Weights of a small transformer language model: a variant of SOAP for these matrices.
Each number is 500 + 25 x the weight over its row's rms, rounded and kept within 0 to 999. Layers, rows and columns count from 0. Numbers have three digits each. The size before them is the row's rms in percent of the matrix's.

# layer 14 MLP gate, 320x128, rms 0.0627, rows 0-108, columns 0-127
108:528499482493508478509453527500466545508459493509503469521514520488450527515494503535460486463479530538489495513500516512475495484485519512474498453516560525498460470469512489500508508488518458507508452503531494512525491533507512519475479481517520452468493551528474539521461525532537496494472499487450478492519503454504481500458441458468483496507514508499471486498503495494463465499513
094:520467503495460527468465523516470447469526481512513527517517535541494572514514500449507443519492483502497488486520507484522535530496459486510557506481511529495461525540510489516536490496510512519507484490480488499499487476473548471532505521464475519474506486514470550495535560514487490530510511529492500508565510510472490478500480504523488515510515510538499481536504508493502515516542
102:509527539517500468526470474526503538506436503467461482524519494492497492492524490485530514504514502466496495506521511495424477472498532506499482499526506509506493497534523520492480509450560520512532525482512526560531499510450471521481508565504513527485458550504529466488499521494547514511485479507503517482498554517504497524501476520493458489497509489515451474521502511489497471465511
101:513537541505494527486495538497538500533520476491477480517482483478482511507544497426520517489501476440501524540499487530522484474499467510498498495542508488450517512532456475537521471462548453528516512492531446496477454478495486470437476477499526484516515474467509523508478518528465521532506518500509502447484505491523487498472486518504512503509528483503487509518524516476522484498485
096:450484507456437501445456490523514521478485503517504525493507488505469472508551483506473499529526481519490529484493532506525533477490451469523520465546519478476501511498485518475510482478474507510481522526508493499510483513484477502497480472528517494439470479465483513557489514509476503510515492496478504488542542513498519504480511467500527432474472520525428496471494496513489534507478
099:522511499519500515492534493490513487523513490532500474506454448495510516515474470514506524513461525531544473483520492506485485486481503512468505481485510504510466434523504498439496507519510452497518539496516516498533485500515528431485480497543496483515443465523514498509508492536553511500526516509497457488530516485485487486521465474533447481472526465461507507466504486529484496561499
092:536564480496474452508523474509483511500506522508520504490487487489499466549518526524491532497439541473501504519475463517506479508509519508486525500506500444455496460512481486498472533524486449507542469499499467520507539512518501472493516516522547496521509532461481497499516488507496489510470464510492516499533539546510523533493473472504448487542480447529500480506482517507491447522505
096:475466523476447528540512516464507530464468451514497460535483480510502494476513497487507494510497529485481465488504522451529468469524506476438455494512509483521516471474528488458476451468466497470488508523489531517470502505477526553475502465531521485511484489508491544493497518466513527522465507481483499522513502499485519480478516533489507507526493511478452539502516463536488529487459
093:498517486472493533471500506513546480529483485484493483452536488516474538554514541508487460543495451497538478458502536510508481499492469482502507497546506485464547521477518487537536507451492489510533477520519503542554491452507483502479533504510491455514466505505520538542498463452497490502512474481485511499509527479506489503535514493510477536503474514458494501465463501523481483509483
102:491535454503486495500471472498492491515482476512524479522552523448483509534531483496505533544499488476504518552509526481513518476563521487512486486478522506501485517462483550506488527532529466497507513518521510483479472550461530525505484477516510540518517475543500516445491457536519512516477495502445506465521493480491488520517528505532477522502549501489477490489540497460466479506482
090:501498483520472534508477483506479482502512483477502481528448480509506494524508478473523525499460482502515496539489528503509505494534490542497529501473486498536506504451537492490510496496488480496499471417536465524528485532523444538501507478489509465510515511485457470479477519537552527480503504475550541492483451497528508483518465505453454495517514537532508494475515499514527529464520
100:481475516510515535487510554488476549537524491506533524492520470499472494559479467474514543503515505506492493480499512521477495534501509527517498488520493510478490452455486506504461493498504497529514528501490473476440474491521508484475519470460500491523512488459540509545489516516464506533481511480461534485536523465483515483499519515526496481503454510567506510495535454527463524454495
105:473501515507518471529505549553469507554438490486530518524451453494476498539490494512485492539490501507486498510537522524498473486534488486511458504489508484492542521485529481532504451440477445484530490467497540540510531515467481532475501505488471501502476503517501518479496511535498474497497492536513529493487542494506491499478502476441495480544522462490483510485504489501505531487466
095:543505500515515558538438519496528488493501494498490523527498461514506479454435495518525478499461491503519465466490531500485513489544481427510520469510512475521470469515511483451527515478487485503481512513458501467497489519532517517489498491537521534510480480525529522484498489528511510494514480467494527496493521475489551475518551517483559471518529508496516481522532517512502518477468
087:522480477491572521509542497482502531527522496493521481481486467509480527523441496490481522508520507578502526454547489484485480460481552480522497503499526512482463444497492499511504500506510506507506504488543492466479472516472461554535498470497480491522510500498473525501492479522476482478492451506497485519530532492489511435467501512528477512525506504443503519495508468507508498528523
096:478464492470493497466479496530455575509521492496485521514486496482479515509506513511519454472467478540497503486533514495487502512474517461446471504548503462530517533481527492482503498493549496491513516568489518479493482524480540508536477505517533485466444505523493500533512501475493496494481522426475514470542535527503545477489520504483469503484495465493485511503496505532504511518473
105:522459509501493444481467484538496524471491490493540499526520487495498498519497442517501538497456521475493494502553482496465494482469526467497514460529496536502486497529504486508494486512491500519509507479495490540518462469478511504509456504520490512540447520512510551546479464512509520473500519468444501481484503502514455482496524474444502488459537507479481526491470505511461514500440
100:482477482502513505480528489482487523501504487417494578531464483493465474533488506510478488518527541494525471503459523531522442492494499522501517481497519533467514493501527466495436519467515477537463493523499487489534471508479458532529467464506519522479489508479470515486490532508491501514499468527525503502478478512508517486481545500520479486469519538510509530497528535479548503482516
106:544506489532519511515440518499487550519476519487514523493516539461491524515483450477518491460505518505512467493500521507518488465464518520531535503504457512512509451487533476478462508535480498538502511479499484536493526488538526502480481497536487492521519480504495528535532442533520524475561518480465472510500510501512493468441479514507473514512471489484481508553507535509495467507475
122:490466521494496523496494475490459519505487527487520496486498508518515519469557523521524490492516528474527508518505517484515514484490481501505512482506497513514473503457505457475506540514499519495495470505481508469524461518459536512486497475480476488530492532538462510492504492514540526507482527506525466475499521499575445470495506523477514496489541469544466444456543491557488500437534
105:496483514473472491484473510537489512487537540473520517534513455461466488481528531528457522456517527481475488478497514531469460500506509532534508502482485506513516486522500499519499486559505546490491524533560517480521487479502450536530519529497512508506550443493516524533553472501506516479490533482530475517521483460536478505510483499496499487466486464486490494516545487498504478467514
102:501498520502445498512490479530512512496504479457518500511509456496519496503493502467443492501523502504525479520479475539486466565505524525500511516536514504479531489516422539495514473441552513476470506492485504474496443480540506466503477463504489526517513472462496524523455522485507494526493487503513548509525504495507532473476517503490539504534509510470463501477536496514540519517478
093:537542481493492482514530477536489490498499542507490499492531538480491486522509495527443461475486522486499496526507479430497489505519537500487513527571532513509470527482463524529527496508468488484498472498501481543495450487472498498489499517493515527489509577510460479534521463559507534509530482455527497509511521483502491516469504475497485497490501439499531507478525511494514484491509
105:497488487546473487493498478527520518496479518527513549506502486471508502498527560572490480483506529507530503493540482502517480488531488510549499557492488513453471501479500498459562454526469505551497495513540500459508545524498491524475504489516496475520485524452501552474475530515501525519544541495511472505492492496519502483447505521492495519529495482512491476504499528502491472481520
105:507468507466508510509488538502490457518504572507497531502499485502503473483514520508469530486539536483463474524491488470496510506497459482472536475526480505502523504485477494512489504487504529510482500501513487470501430534526526532508465470481511521501512476486521487463466505530511574502525507471491470524497527513485502496460513444510443452495511480475499482498515481450503512433512
088:479463506477528522484482484491477523480504530517465506552502505484516497511483477460523473546482516533496534487511495499483490475552545514483511499489545498472519492494521556487486477453546489527568496499457489511497519474524519493483505496511472542469499533540496512526510505493520493525520502483470522511483521506503533494516494503482509506535541554469456493460502423506513526480501
095:485468532475515496501467487491483488507501487494521489533545506481498490537517462492493487495502550529532452474545516518482498490468492460506503485468440524520487450488509538494562464536518475469524498516528485478524519503469516494513479528508485524463532475481459471520474526488440495539510524479541487501522487490502504444480495508502492524504492468474470471458500540506515507474496
091:503463547554479494491552502507500509507483513521522506520537545551524450501553497516468466475504507524489448490528487520525500506499535515530484491462485473486524521521514532455507526540501509496531514543541486514574480469495490503485475474530486500482518504537468520490515460532474487549546511503476483505509499514500536481471510495511530522498477504501476478486494521481497520484496
098:516502525515520479497487480528470523496480515510515523493505501472491523475515504494464484473426454494443518488510479465515475529476523467517502512522530466494496473499479490484525546493476515533532452483494488503450457488529478497503512525485516485490493483454496522486517482489506537512472517518475454520487517483563535516476477537473531496516467487491469534445466531463479488484516
102:460500499507504476529479485514538507492525519547502502494510481509509474521505494530481556541499545531499463497522470510531499467522487466462497513515518482515530493508505495506473505500481503506520478494505501491536489458534530518559514434464558508521489474517506496520509519487467538478551487471475508478533504516491451470496498524485441515506503514462514451520518449487517457497499
092:536506500467533511483487521496459533435513484521504541521523486498477548501484512508468500475522488488490531520541478492517514461510501456487454526481482496499517460527521488522470509511512464547462510478477473458502507501495483531496488480480488523495486552465481497509528488496500516463548479490521429469495484468493511504515510503456479546538510528527498484517534495467500483477538
102:462493501530459491536492500526500492510514496498509503519513451516521519474499489549494527504498500507483487489433486468510476535449553502486525513480477485530524516496547507533483489522518509543485481512523484516492478519460473535505443484512504506540520516504519514495487507537462501493494506537533493461501499530527503451518478499446462496488523512511531492471574524517457519474514
093:563530482471476510500493518536526474496504495504443469529503499518481508529484483492480521499498505506496468473461502504476515489548535541474505525516517489542497457493480510491467467511523494475501501472477473481518501536441514490480491496454500494467470513516492521537504507474471470457480529553517470492491495481476451523552515505500543493532516466495484474446470521510508459503487
103:508509456491489487497514517541487505470542486491492479508507493488504511475511519499474443473453529498475491529491484425505468475462466494505502460537516503554533494519489446480509468512485522540554471500500498525537481468537507477499488493478527472489500536519488488436494507501509473484504502489482536475508503472488525501483488508447473475512501497490521545481558525497523469487501
095:499477536481552501502464507486522473512518437499515548508513524507520476541514444472463502527493514528505520487519451498511508477484525516529479493514492473473475539496477517495522462533481469561483507493492497501464499496530490535502449518498485537454468525519522478556494505511472526498554458473533480514487454492513503482510525479500491500490499497497515522507492524477488455538487
084:479517435485482480516468514532518509495532490507447508535518490493510465491545493546516528478451482531496520494467530507457494480474458503501518493500507546451459489501525496453489523527508492495474521508490525484481501462493460514506509504513490467507469511427506491514461502547510501482540497530485503549492520520508519500526547524493500557524496489505478503503447515495492511492523
103:442470512448480539499474486511492472486465488467444545536489542484513495517542503523460501490499504499491513496511490492526526498500494500466500516528445490452517468488489466504519486507500524478511465502495514478530516539475546521469484506531504511486496500522482529523481533487510515509515491498506469440534507479490487471513518503485514501489532453482507471590489500534528483502468
098:502529465512486535510507489511467495499514496524489499507464462522500507468488479505528522512510541522503454485456524515540509488483527470536482507500539473493495506497503508471443486494523561488540534500527502496521485516519495518452607504520501525525473484497484505519483488464442480509469519516519474504525504512486519507493512534491449509531529517505487509506490521500494514533559
105:488495459515523526468503529521538507546464513499507512556503517482499545521464505478507495434520551494471498502480453525465496482480510470462518542473506504507506519504521470495518461539497502482532495508497538494516522500457489489500472468536470512521484497479504501510498486521469528491486496470525511510475547501465530462551554529492512484499519497473483491457488515448517478494530
097:510521492451451526500492492533460452505477555510516469522536504494486499509484491470501485528521514480559489538498503520520463538486505478505485518509550534509504471488510440444516517516505482505517556525516486468513502501522487499486516509449486483506484537480488516503537520530550502515492456484521493509504509533525538487478501489482514486527458509528504520492471507464475473546527
109:505461559470499517561432499497504523471520472526535482507533489489511517487532489500514511497554523548493492491476498507488509498479481465501510495494507530463473531457519509455490537530500502558511492485491510522510466492483488482485490476476497506502483452506510579546487504498481481521478520503498511505474526509485514503498528492505510528508457542487482501504516572499462467506508
100:541476495491463502550490482503487509522500540485528556487509463529502505503524463452520528513486490467513478492483471490482500467491522494489527549521468484490469479509553525437472458495490532500513472522518493489496477479476486530479508527485501509526487503480496477486518507506525540525504514525463486500489469524528482435496466528479505566454486496496487486486536483460545493496508
099:471529486471492493479464530521495485532511468514507486536534490488528493511499545513475480514466503476482454513484508525538491497509432463512518460530480500494491506504546465480476480494519457496490476500496496487507478481516538459552521534486477487491497469488478538467525485492488508444469496484507523526537514482497550489507532514508469542517445528534514449521494530486514473483497
115:516485495505505533490517466499527495509451513501504530527488509460491426476510489498504518480537503481501488467485514450509475494482507482500479494488484499497460508526527512517482490463563500535522490539494514466509478465516487475457535525499515508515505545527513479520523502557519475534523468511486468476546554528496497512531524499530470516490543492495470505529560495529452500515493
094:515479534507524496488503458521519536502481503471457514491511489532439537499498522492515507510452506520535508514534467493479459513501491469513477538476506500502524490490495549490546544469468556496464478520549524464470501476448504537497461495474546518529536515492470504459485493512480477493544493493491529513503478483536518485504488478525531494523526502508473513533480519507542507480483
100:482481491502523545549501519509544480527476525525491493493510474501495483488482535492477445513485495509520482497501504505515492526544525471526466505515497488467534473490478534506492539513482513474525503477505523507470453534477497481510493516489476500496456491470509472505478481490469546546547522504490494510475455510506545471558501478470525521502514478420478506516486441500503551485500
095:490464477517465456506529509492481493475474508475481562480487505527504525408524518535488504477521461534511511530478510493548510503467476501532528500510498458503528507526498526486512515511436499533481556511463459524500499490484482526513482504500498499500502469481451478503487492540515482436526485511478471493477473515531492497489519510500504485524527537483526467480490512475486481531482
100:485504503483508513485479493534508495485465507544520481527509499512505482515473537515535493491516459504521456542504501493486471524503468490503500528512508475522511541500492538476477511476465548500531554537498520444456509458542481501503518498481492507494471498510474539523527491534575472527462471514508531517484525453526503470496515513520477471513547472505490500518468499463485495449483
087:514446498480538474515509533487488526519486452510436476535508471534497450506493532505482504457508508467514470509512511487452521496484525514512513495495503491504481475547518500501522541499500487477481515524525529492485500529495511499491535446506522523540477502478449485490460443491534493513502498463479496500486512479485522499530556546481538463497515469494511546477500532486513505534536
095:521502510492478494521465516486523511530491512481482516473484495517530498516481461485493513551529476526543498512518521456489477486463474522541529492501475487518501523490501480498511497451510488490526451497500508520479504518533468507536486481481503521531511485475455531555520500531472480507480518466474536575471514461545486498548472455526518489474463506497480498540496545488519501542513
095:431475482459536507491506497532493508471531493490515505508532485444524473495476491531493508537504539473522495470535540534464493474520500488502518501525447532549515450476445501462498506521514488471500526530480505531494496497507510528514495555445535526479499487528524508539490516516511513464526491470490461510490503537478510466539506491482539497493479505496515512521487516499502540495525
099:488467461461557523487482479509464494515533495500493511504462521490504509485481482501434504519523498495481468494496517512528520461532505512458513500505543503512534500490474513518524507526458545518482502539534518477517515580517523540567452490493531526522494512463458500503495545495481486476517436492526476471482480489493490513532506529493493477516507509518507489472526493514488524507502
112:498458515520493526504487543476540529547452457507443506481486504486483479490485499509454472484482495489465462489510519463531513474512523515509481530470483517459464517478508522475481512522490490543517526520498535494543498533479530491467494531489510507461443522454510516515554470524480459447518509545490495526491506477482497467504505477497497527541491490469524515514486486509490530499504
096:483534510437497482480495476519467510542499486507496437466508452497475506526516535501512511505526533517504495498498473513523460488497518523508523496509488478513468505511553492498504489521481475524488518480546494511500507450533535476484475494491506463521455501515473522475521531503486499552458498484490542528490509507477501450488552518525442514464519535477497537493499523492490506562479
100:456449498491511543475536543490507489539522486507481514515486473566495558518528518496509480510482483494490517527511488490444492487531454504492532508516472488540509538564510545523487481533499530463494514501551474517462506500493537498515483477512508511502506504520492491489484505474479457534530500535531506506500489499480544475469466520536497520497517466493488502493484498522565527493496
090:470469492498486485480503527495505488505529545505491532446512497539523508551476539520449520490478477527457485476489485494522496446481505474482552489524494476492512485500499541506472521422476504508500465515492452498487471534484535490497466517485505486508489481531480515503458519476508499465502523487494485547485491498456494516515503536471510480526503538528489516506553497496515558532494
109:494548520490494511453520535502515506467477522522452464543478461478542463527492522507470491507506518495471494490505494475536473457494519519518521488478506472462472476494467527484474484466479514545506522499466527447501472515483565482508499522504555477481512489508475471524507553526518444484484529485528487538478466474509478486498507504491453470479498527501487479495509509517512495514526
103:476515504510457490488468500467543470529513494533502527496508488494489469478486509487460458479496519477526493513504522495525455497492503490526450572507451491476511501479542463528488428498496470458552539497470487490504552515494520473545476477470491469523467527474515564504527497493494495515525482507510510489524526493547469479482487491498485493507467487502515513526496510527505495526489
073:490501513503512528478500463520533456491503505476484536484515515498522474522497492521459493536501483568513501516507491492469468532497482444487503536517527510477549495484489496477479463511484501503532517504553491465514463442483503506500461429523524529525467492492429494532456494526486519488483513521511525531475503491521484484474511499509487540521502516470509515450518475470471505503503
097:473479465516485490472467507510528472459485497504486501498503518507519554507509475503453505482485531506489493502480507481472515517485508448498461454488539519469495519495507518509506455504446530530513514506506496464542472487486522501453503495507520511480431488511516516510545535493511516501510512457489496515512485481522476491546534564529498483554523483449504472537521476505479450487485
104:467490540473475501463512464503521521480495500500499529533521523533486480476468479498483494480497520529463483501496529544492526493487548498504504500495472505519491502527496527498487494521486502528498499529551527462479502493472448524538467474433516466512505513483468507479542527537490517537473508495494487475521496516544478480475534511529514531513521541541492467557556507491465489523463
092:452498514491470499510465503459502530511479531483511492475474481503493497511523469450504509507477526489509505533501487501512494500503538493529530518524519525470475434495459499491503483516475494486460538510526479537517514509516519501521476488511500479535485503525515541500480512500480483430503557482503477514513497503506530513512487510525452479482444591557520520488472472527512516476513
104:514468505471480465530471516530536574529455477510545474535528517496458477509526506480525529525529516500494497532456453474471474452498529545502517498539501483508479534514503502475477478514539492473485494494496579491548499476532520472509497494512510465506506497529505507493501534474496520485487472522503518490480522496487483497512524495520484480484490511470525472489512521467539506487450
103:503488520515474526490479516507499491483519450514497496497476487495492464539473493494494545486481555474528509468537525507532503484499498481474482492494479474473461485481455518487533535506488470489477504519442503461517503514502502511529500522505544469498483469469465529488495491442503500525476513586506490496497555532521503473520517505498519521479502524549480537507549507520484454486467
098:482490475455519518505492539465476533512493494445458514504515504522501514457519508535448472550491542548548473510474513502483466526512539484479492491486512517468455500516514463504503505526486498514522537493509465498502509478522521519498510544525479447500516497506488537505502533488471503543471539484444483489479511494518521476475508484519478502496431463511481492486503508508459512512466
088:472464489443511507491474498507520508483488481496510510528483505495448471590482472519522495494454527503500530474516495510463489461511484494493457474523489528509490475484532514504455467466493493492509538470487506508501515512498476524487521510486498495490510521475446463536500514489509522485486510485489539531472484499523526484544478479559458490533437450530489496534500519495511504484533
100:532497503566473506515484495459483505488503496458502445500514491489497496470511492491502473511499496493502501545484462492529508484497484488445468516519475510501513545479475464463491482484503515508536547483477502472531521493484495513470467496484483546540539477518516469491516478508511548482522438500511494505464517496468499463502516460544453550471467474510469513548509472527491494477481
101:529478497479482483482473508521487483502484509463510481517558469469496501469524489494466509489481501486484461493473511522515500500462533522490521493519521477491522480470534465474493538484502487495531464530540506494465489472550538457445456514547505512512560518507509506525539511508500501519516520535496535498501525470522511498540521458495523476528533517468510449526540467500523496459513
096:525519497509481517510482499453511486457470498457487491528496503546485480525469503498491464505481537485468504466487520484536494496514483488450533451504533542509478521521486535494471505485447520486528500494506504525514478484503462479538478474483474488523532515476470546469505488448521475488444509472495478520533518494535555514479523518522528503487525485489495524517486436473539501514508
094:478510576535483532539508518481468539475518478489508483512494454482491503532498503547465502480478492495542516505517528490541486525497505525524507522475481492461501463488504475527484549504484503511514476506517483523523511543509515497461469557489467508530506509505561499536468513477491506494442492512451495517500521471488514534509512492558499479515525488496489489498499448513507552493520
102:493488504473538510515473484508487483498485537534532477515516516470502460495487475476516521435471532486480500522473499560441462491480509512522491483519509499514488522474486486479472517530519483461472495545510543479560493527483510509478490442478496503495516487512533482517510513500540508490523519496491449472497470493533486499457521524547533511454487458478490456484511485494502537527487
095:507483490555498531463495476497505506496520470483506497474502476525488511500502491502507499485511549523514486515489522524497503463438436497483503520518511516480455454507481514493517497530513491492520489521470509538472495509458525488478508521473515523521508486426487504493492500524527513536491495484504477477503474470533489430459481550546440528508515468476475503461528512538467478481498
097:513539517468491501502484483589471497503507526474528525519492472519486516456490495500464534537491546523494464461533530460505518495469511510501487524516477512486468500513507464529475509494489519489526505560510495486498463504504519463457505532464467537534517494528506457503506509487500521518523475529499512500482529533515491521517474536441533558521486534489521491471501473514496511516508
092:478532468494498489533504518528472489500540501477485475523515482536523458539499492507482531504511522469497529497468536472556526493517471538494518478521501528481488473495536485487483490552495518457441512481540519491510487476532519502506543507458499471461482512481496509531462460504514471506519500568479473535490529493492521505510457495500448522545505506520484486494465508537492486472479
098:455522476491488498543473519531509497519478515488538516493520451515491490504551511489515519455540478491527521514483494481484458523476496499487457509559494497483479512553532496497539503512503504530494518489541524483508534489519508516519472519510546484525499477451463479585484510500510474520491517480487481465496444482497508485518503524470504495532507452486481514517484486454524524537490
113:490516491529489491490480487497477466518540429492489485506508496421500503467502457507466454522458481484470497531532522525467496508520480480480545509571479532489526519535498470516520530506526460467511557529478515489511499506507504487497505520515551497514511501496457502516496464491461508530528488477506487485537514512490495511510501500509503502461443502449524473521508511472504506507518
105:467502532500482488513530502525535526514485498499531498498507494480455471512495561461476450518503508452517487532499549465529503485513490491506550502526496485560491496521504497514526515462488513496500502488470515476472503497504488510489482477484518454479498536548458515509513530485500485510522499521450509526529496483495543484513527499519541554528495460552546506482498536470499482550523
102:473491488505468496512491506494495475507536486492522494493498535489521504502480481513471488484491524461478496487543495467538497484516550525501474463475496517507447492460501511538468519498472534506524488532519524481521512511456484497487495520546486522514498514502502538504505495497431525479505507463520481466496494508488557525496530547491483503538499500517477434501517441477437539513446
100:505505472485500485505502476524499483501510542459483496492513540500525530534472522507472518464497471495469481492518508477492557483501473471473508488519506519456510492500507509491515478500506538535489568490535489537462503459479495465439485481502448513505507529511509525489490473504561525481544519497470476472532523514546497508527559538517529484522540506479516531518495515472473480525508
107:521470498485456506491483520514503496541519564505507528470484508483510466501500539477524494571470502482516507503496489479482471523512476479470523471449511524512521491523485533454477479514500528540567500549496503475506500529504505505493519521490522474504540491506486573523524488549492474489474505483497511493452488535516472464499504520472513530494517496478460474464501454514500491483482
098:468531534493513487509512522530509486471486519519521462495527514489532527526510527527432516493497470524475471509543499488476500504463522488536539524541509549461461507513520517536536494488528468482476506485522486505477534489498541535513490510493471492496485474447485533513496463475475497501498504490492476499516499553492534512513501494520467501489493480421505493503487495471469428501524
091:546495546545498521473538532501496532545551508512493456504499491532502483493480501461481460485471544524505483472471489517548514476520494500470539451479528515511547509461511503488476504507477487513462503510543482498478520488504526540531467502489532488498477525533499531502483523429447520505493518479490504507510487482489507450516491471486545446487512518500484509483504528505509498489502
099:479490484488489559510452460490548484532481476473466509533513475484470467535493504509498503521491549482520536484485515473477529460468490459479499479551484513519452550474483490489500488488495481471493521483533517458487496499514479498543505439467511495498496497485490519499510497470510491514544540482471509484480524484482471554515536513494485499493483495519478567493514500480450494503473
103:467510510528521486547505537515525468466527520520505492505488504504499494484497462485552470502501504464516487497537515515504524535475491495513479481490508525512506472533520541492492462512507456501477488543520482516535439487532492454461495423505532516535505536487513527462491474482455540492471501484470470468507507551490504491456507531506515506495529455456503522490500511468517497516512
109:503512510521476502545510491504488518468540466508488481469494529477498500502507470475495501481491514459443515498526538563492518503562543518527509530496499526486492493544479476476502512459512491476501554516499538493514487504512519498488518500488526509503517469465505566502532496499502481487487557525464524535503532501515504473529499489503504564420532487496497512459491499502484478501474
102:514508474495536496505471491499538533506491522437501500540517503427468513492518549503481490475480498485472510522540531511534519545498485514510452481559472510557509494523507494441510491475480541471508510521517454456483505508535513512508466512502474489492525520486517483491486506501485479503522481472483440512496526498510482482456524494505535509535484503514505490517528503468476454509524
112:460463469490497546503429522508490511476454490517516520543459447523509465486523513471540495485536524534519507473480537522560483478500484508527477493524519498518464560508539501523527512481517514531505522512510544483534437451491491483543509481482516490506482497478492485485483508499481519530445508495505528495471489517475476489503504517500511475534471477509519497498513518510473489500502
095:442478476484475517565525581519460515535515483517499532517449499538513523462521507552509465514493504536503524502477508551500508482512472536464507477514482506499490492473554456521499509457484498472519493509516526487474527503502516484531513511486513521500502474487540499496472512465508485516484518511516518511472510507509514476530497473465498487519512495505474456498433492500482540478508
102:501492482512490540486494491568471475478487466468531485495567428513504454519509518480519497476499497481456479527518485492515461523463497475507495468508475484528505503496489488488464472480471474488492491549487520504524554519503522490522534521475475463479519471499535476514528537578475510499502522504493527471496540507477482516508522485494467526530507522507462510521479505508481489479501
101:469481490502482458558511487476502489494541487490498477509474544479484565531530495495500496491502510462466530513509490486504521472462483513503505492502497458511454492519510539516555450510475507446517508475487497492530485496475528494501476550486547511526507521471471502510502481458506517550505468511520490478487488517501488475513520477550463485501499545576471494509505520513535525501509
096:458522445514514524536480504529467488500449488506502514499525482497479509502486517487505493497529563469494514533547454512526485482462519477491507458470486508470469507499526466508461509482497506483513483530505522474542501500505513530501483494502484517510494460476472521497476523504474504466522487459489467512445520484426488491498529484478490502533552502462534452499514512516502523513556
107:508473478491493507501507534485488571516492466478499508474489482499454467518459494507437479507458535499521488517500488551458469495490522548492494493450521484498477519521498514462455541524545527508522512534507492513512454510496530480504530513512528476507479521466528496521463471472472482456512489510518513455470497479519436471515504514528507492503512514502502506499533509456510467488502
094:444514516497522469507483464503516487474474470493532495493527469536440499525518521535496513503428519492519498497532522461513487483494523518474493484524476518486523471539477530525513528487491514452501492513519532486527452521499514505484491508507547503523528526506512474519533521507467498498477493526479542501513482509480477428472535515568538518500514506484513476503523501508531490546517
102:492449532493536530510518501527508491484486478521471516511455474533498511527486485462485509534487498483481452525477471504461538478456487479517510510470530519506518483523465510508492513507503459538512492514516508502544489508457543556481489535499495467545471535462468494519517511511464494495474467549469492551516491517491517454511505512530539525493468502483484507513482452496525523462506
101:499506505514517557508455494537468509512506464538529504488457513523514484531508512524525510520432530500501495502532416522476475484557501520478507470528519540497492522512479491496486547480489514515492485557485478501532500486501523516551468471490516456505472541519513478517509501498483537499528511451508516488503493480455503525514501516537476480463500500480496495497500508523521454528502
106:453510488524525524463532494477496516526488508485503505515506510478531494494540451513469525477468481475466486529549512507468534513504512486491475510520559501491439495531524532510521452494452551481521514527498474504533519529507521500458532501480470461542511499488531503479503469507510505515500472520504463557497498486510539517526519539523479527516501484528482477471478529506464508462500
105:500483555503499514456507536496504460513490474516506489527542505465540490511491476500492486542474506517549479469483532526475511520515497498494532526497467486542492486482491529457532484478540457500518506489507437496541442484484507504488527525513432506475494509472501541493470485450503495470490466498517493495487469535496495535504490491526506497520549448498469476470522502464501490494510
100:451478543473509467464514496534509506510502517525484502505517460508474528505518523500493490481505504496478460487512518521556492528479439507537549509519502492545505464498495515507473505525513538537522490510484504481539514502489510533527511480496458499504504488506459464482464517501482528539478549481462484509481559505518481454553471490516465496475505529464479483520489528495512543508545
101:502525444512482515535521518505487490549472527457494487456508519492537480484477496450482504493458532493494536499497560509548475515470517484566495513540522504478456467518471501539511505503500528492506533510512524503499480498508503506482529462537534491546494490516519498484472485484457509484526471490498447527478524523490480471495458531504510503503462492538454491505531527512502480504478
097:522510518502484496484533520529480465495481510473536451486501503451504535559508478474507448495503489518520486479474484516562447490534520484475496477538481518510450490496530510508520535482486488502506549525523538514536543515477525477526465503470494538478496490501505510512511514525465474466497526486508444531521530509503517548529488524532517513503519500493518504538498503505465461535494
109:505517471519507565494544501476480510473481429494537517505480503512513495507507473499457490501473539485462501508495506533469455537504481499506487512484461477547498502499459520469554492492514511523549525479503511526520513458511471507539508510497551524511522503490453481535495477535490545518449495509503501487499513531500494492517486466496479492520508533492469445494475465469478501491462
097:545523480565513532483500486461462530526503496455541483498495482524494532494444497500453466535529506493507506502563510436508505495474529516537530503498495513509502527493521478458512497504528471461483480532493459500488518509466496512520482461497501506483464509483465530472509513541481461507479443516497488505538533520499486504532500498478491501465473493499471500523505495509555510479510
110:477535525501508563501482481513507469513458514477500463500516477523499482499504495514485494526497505500514507431521502435498471499495486497507525475498495487520464522502502489539492524522503486531572438479498511482502514512511470501532472509515508477478506485467418494480497486485544512464510513486485525545509486494481457505474530525481521492538478493484491491518483454520521468511439
105:487507498516491507477504461527481522511465547456496512527503502511492544533497539474488497544516527503508459502465483503485466522505494490471476518518512457497480515528527469521499505500508475495509509515498449482506464471536538504482514516484520493512500479489470472500544502451519476542527509496463477471517526502492568470513556510533538517522482484474482552499533501497489444538534
087:493512542525464486523474480533505493449520482493468477507493478518528522530538532517550528496479524531477532470532557506555510497514477482487511479518506484474519468500539495485535530492460509529448495517510508518499548501498505450469537494498468483488489539498480512520475531522539508526486514473476507515472510516551469506535498520505527540542500497482477500526510527485465493525510
110:547534495498472515494443474463506489490528466501480507535491496510475513524500492544508493542534482459483519508492551548480481498475532488488486548467477495467489504520522507507495507496477470490499538514509460487501519483481489466492486514482534506494472483513488504511487484475469544468547488518516451483494471560514483494493517528522468502549514454502542490543439516515474481506481
095:490515495512491507536446495496488502490496465482501475456488496471451482497508548429538505509522518529537449480514494508521457502547508517470517502532517465515464512485518510505495514507523498451496534516531520475500521458495486483502503506475532516452512510462500500514470498515497485465459475512497538479514491468512534516514460510551509549464531527515513487553493519499510471488529
096:469530487522483528522533543500475492474492504513507449514538467520485538488503460531490477508528526510461507480498508520507527511510475570464500542521510492458516515501508486520478450523535492497502488542497477519487475524477529530513515512481536502484504488444496458468485547518511476490489515500489506488520519511435440523533486484524548519514481534515483465515506517500518502507535
103:497529491520459518513524536542479531488521516500489505540510449512511511500461560489506504513511487510495497496498518480511487564545537491498534485455517484495502483466512503485495479482523486510500513499502493519500552491484517513488503527479496579476510509501523462489459480503506492474521520502448489526457531467506479529507527475514487487556504531537549490509490510465470497566520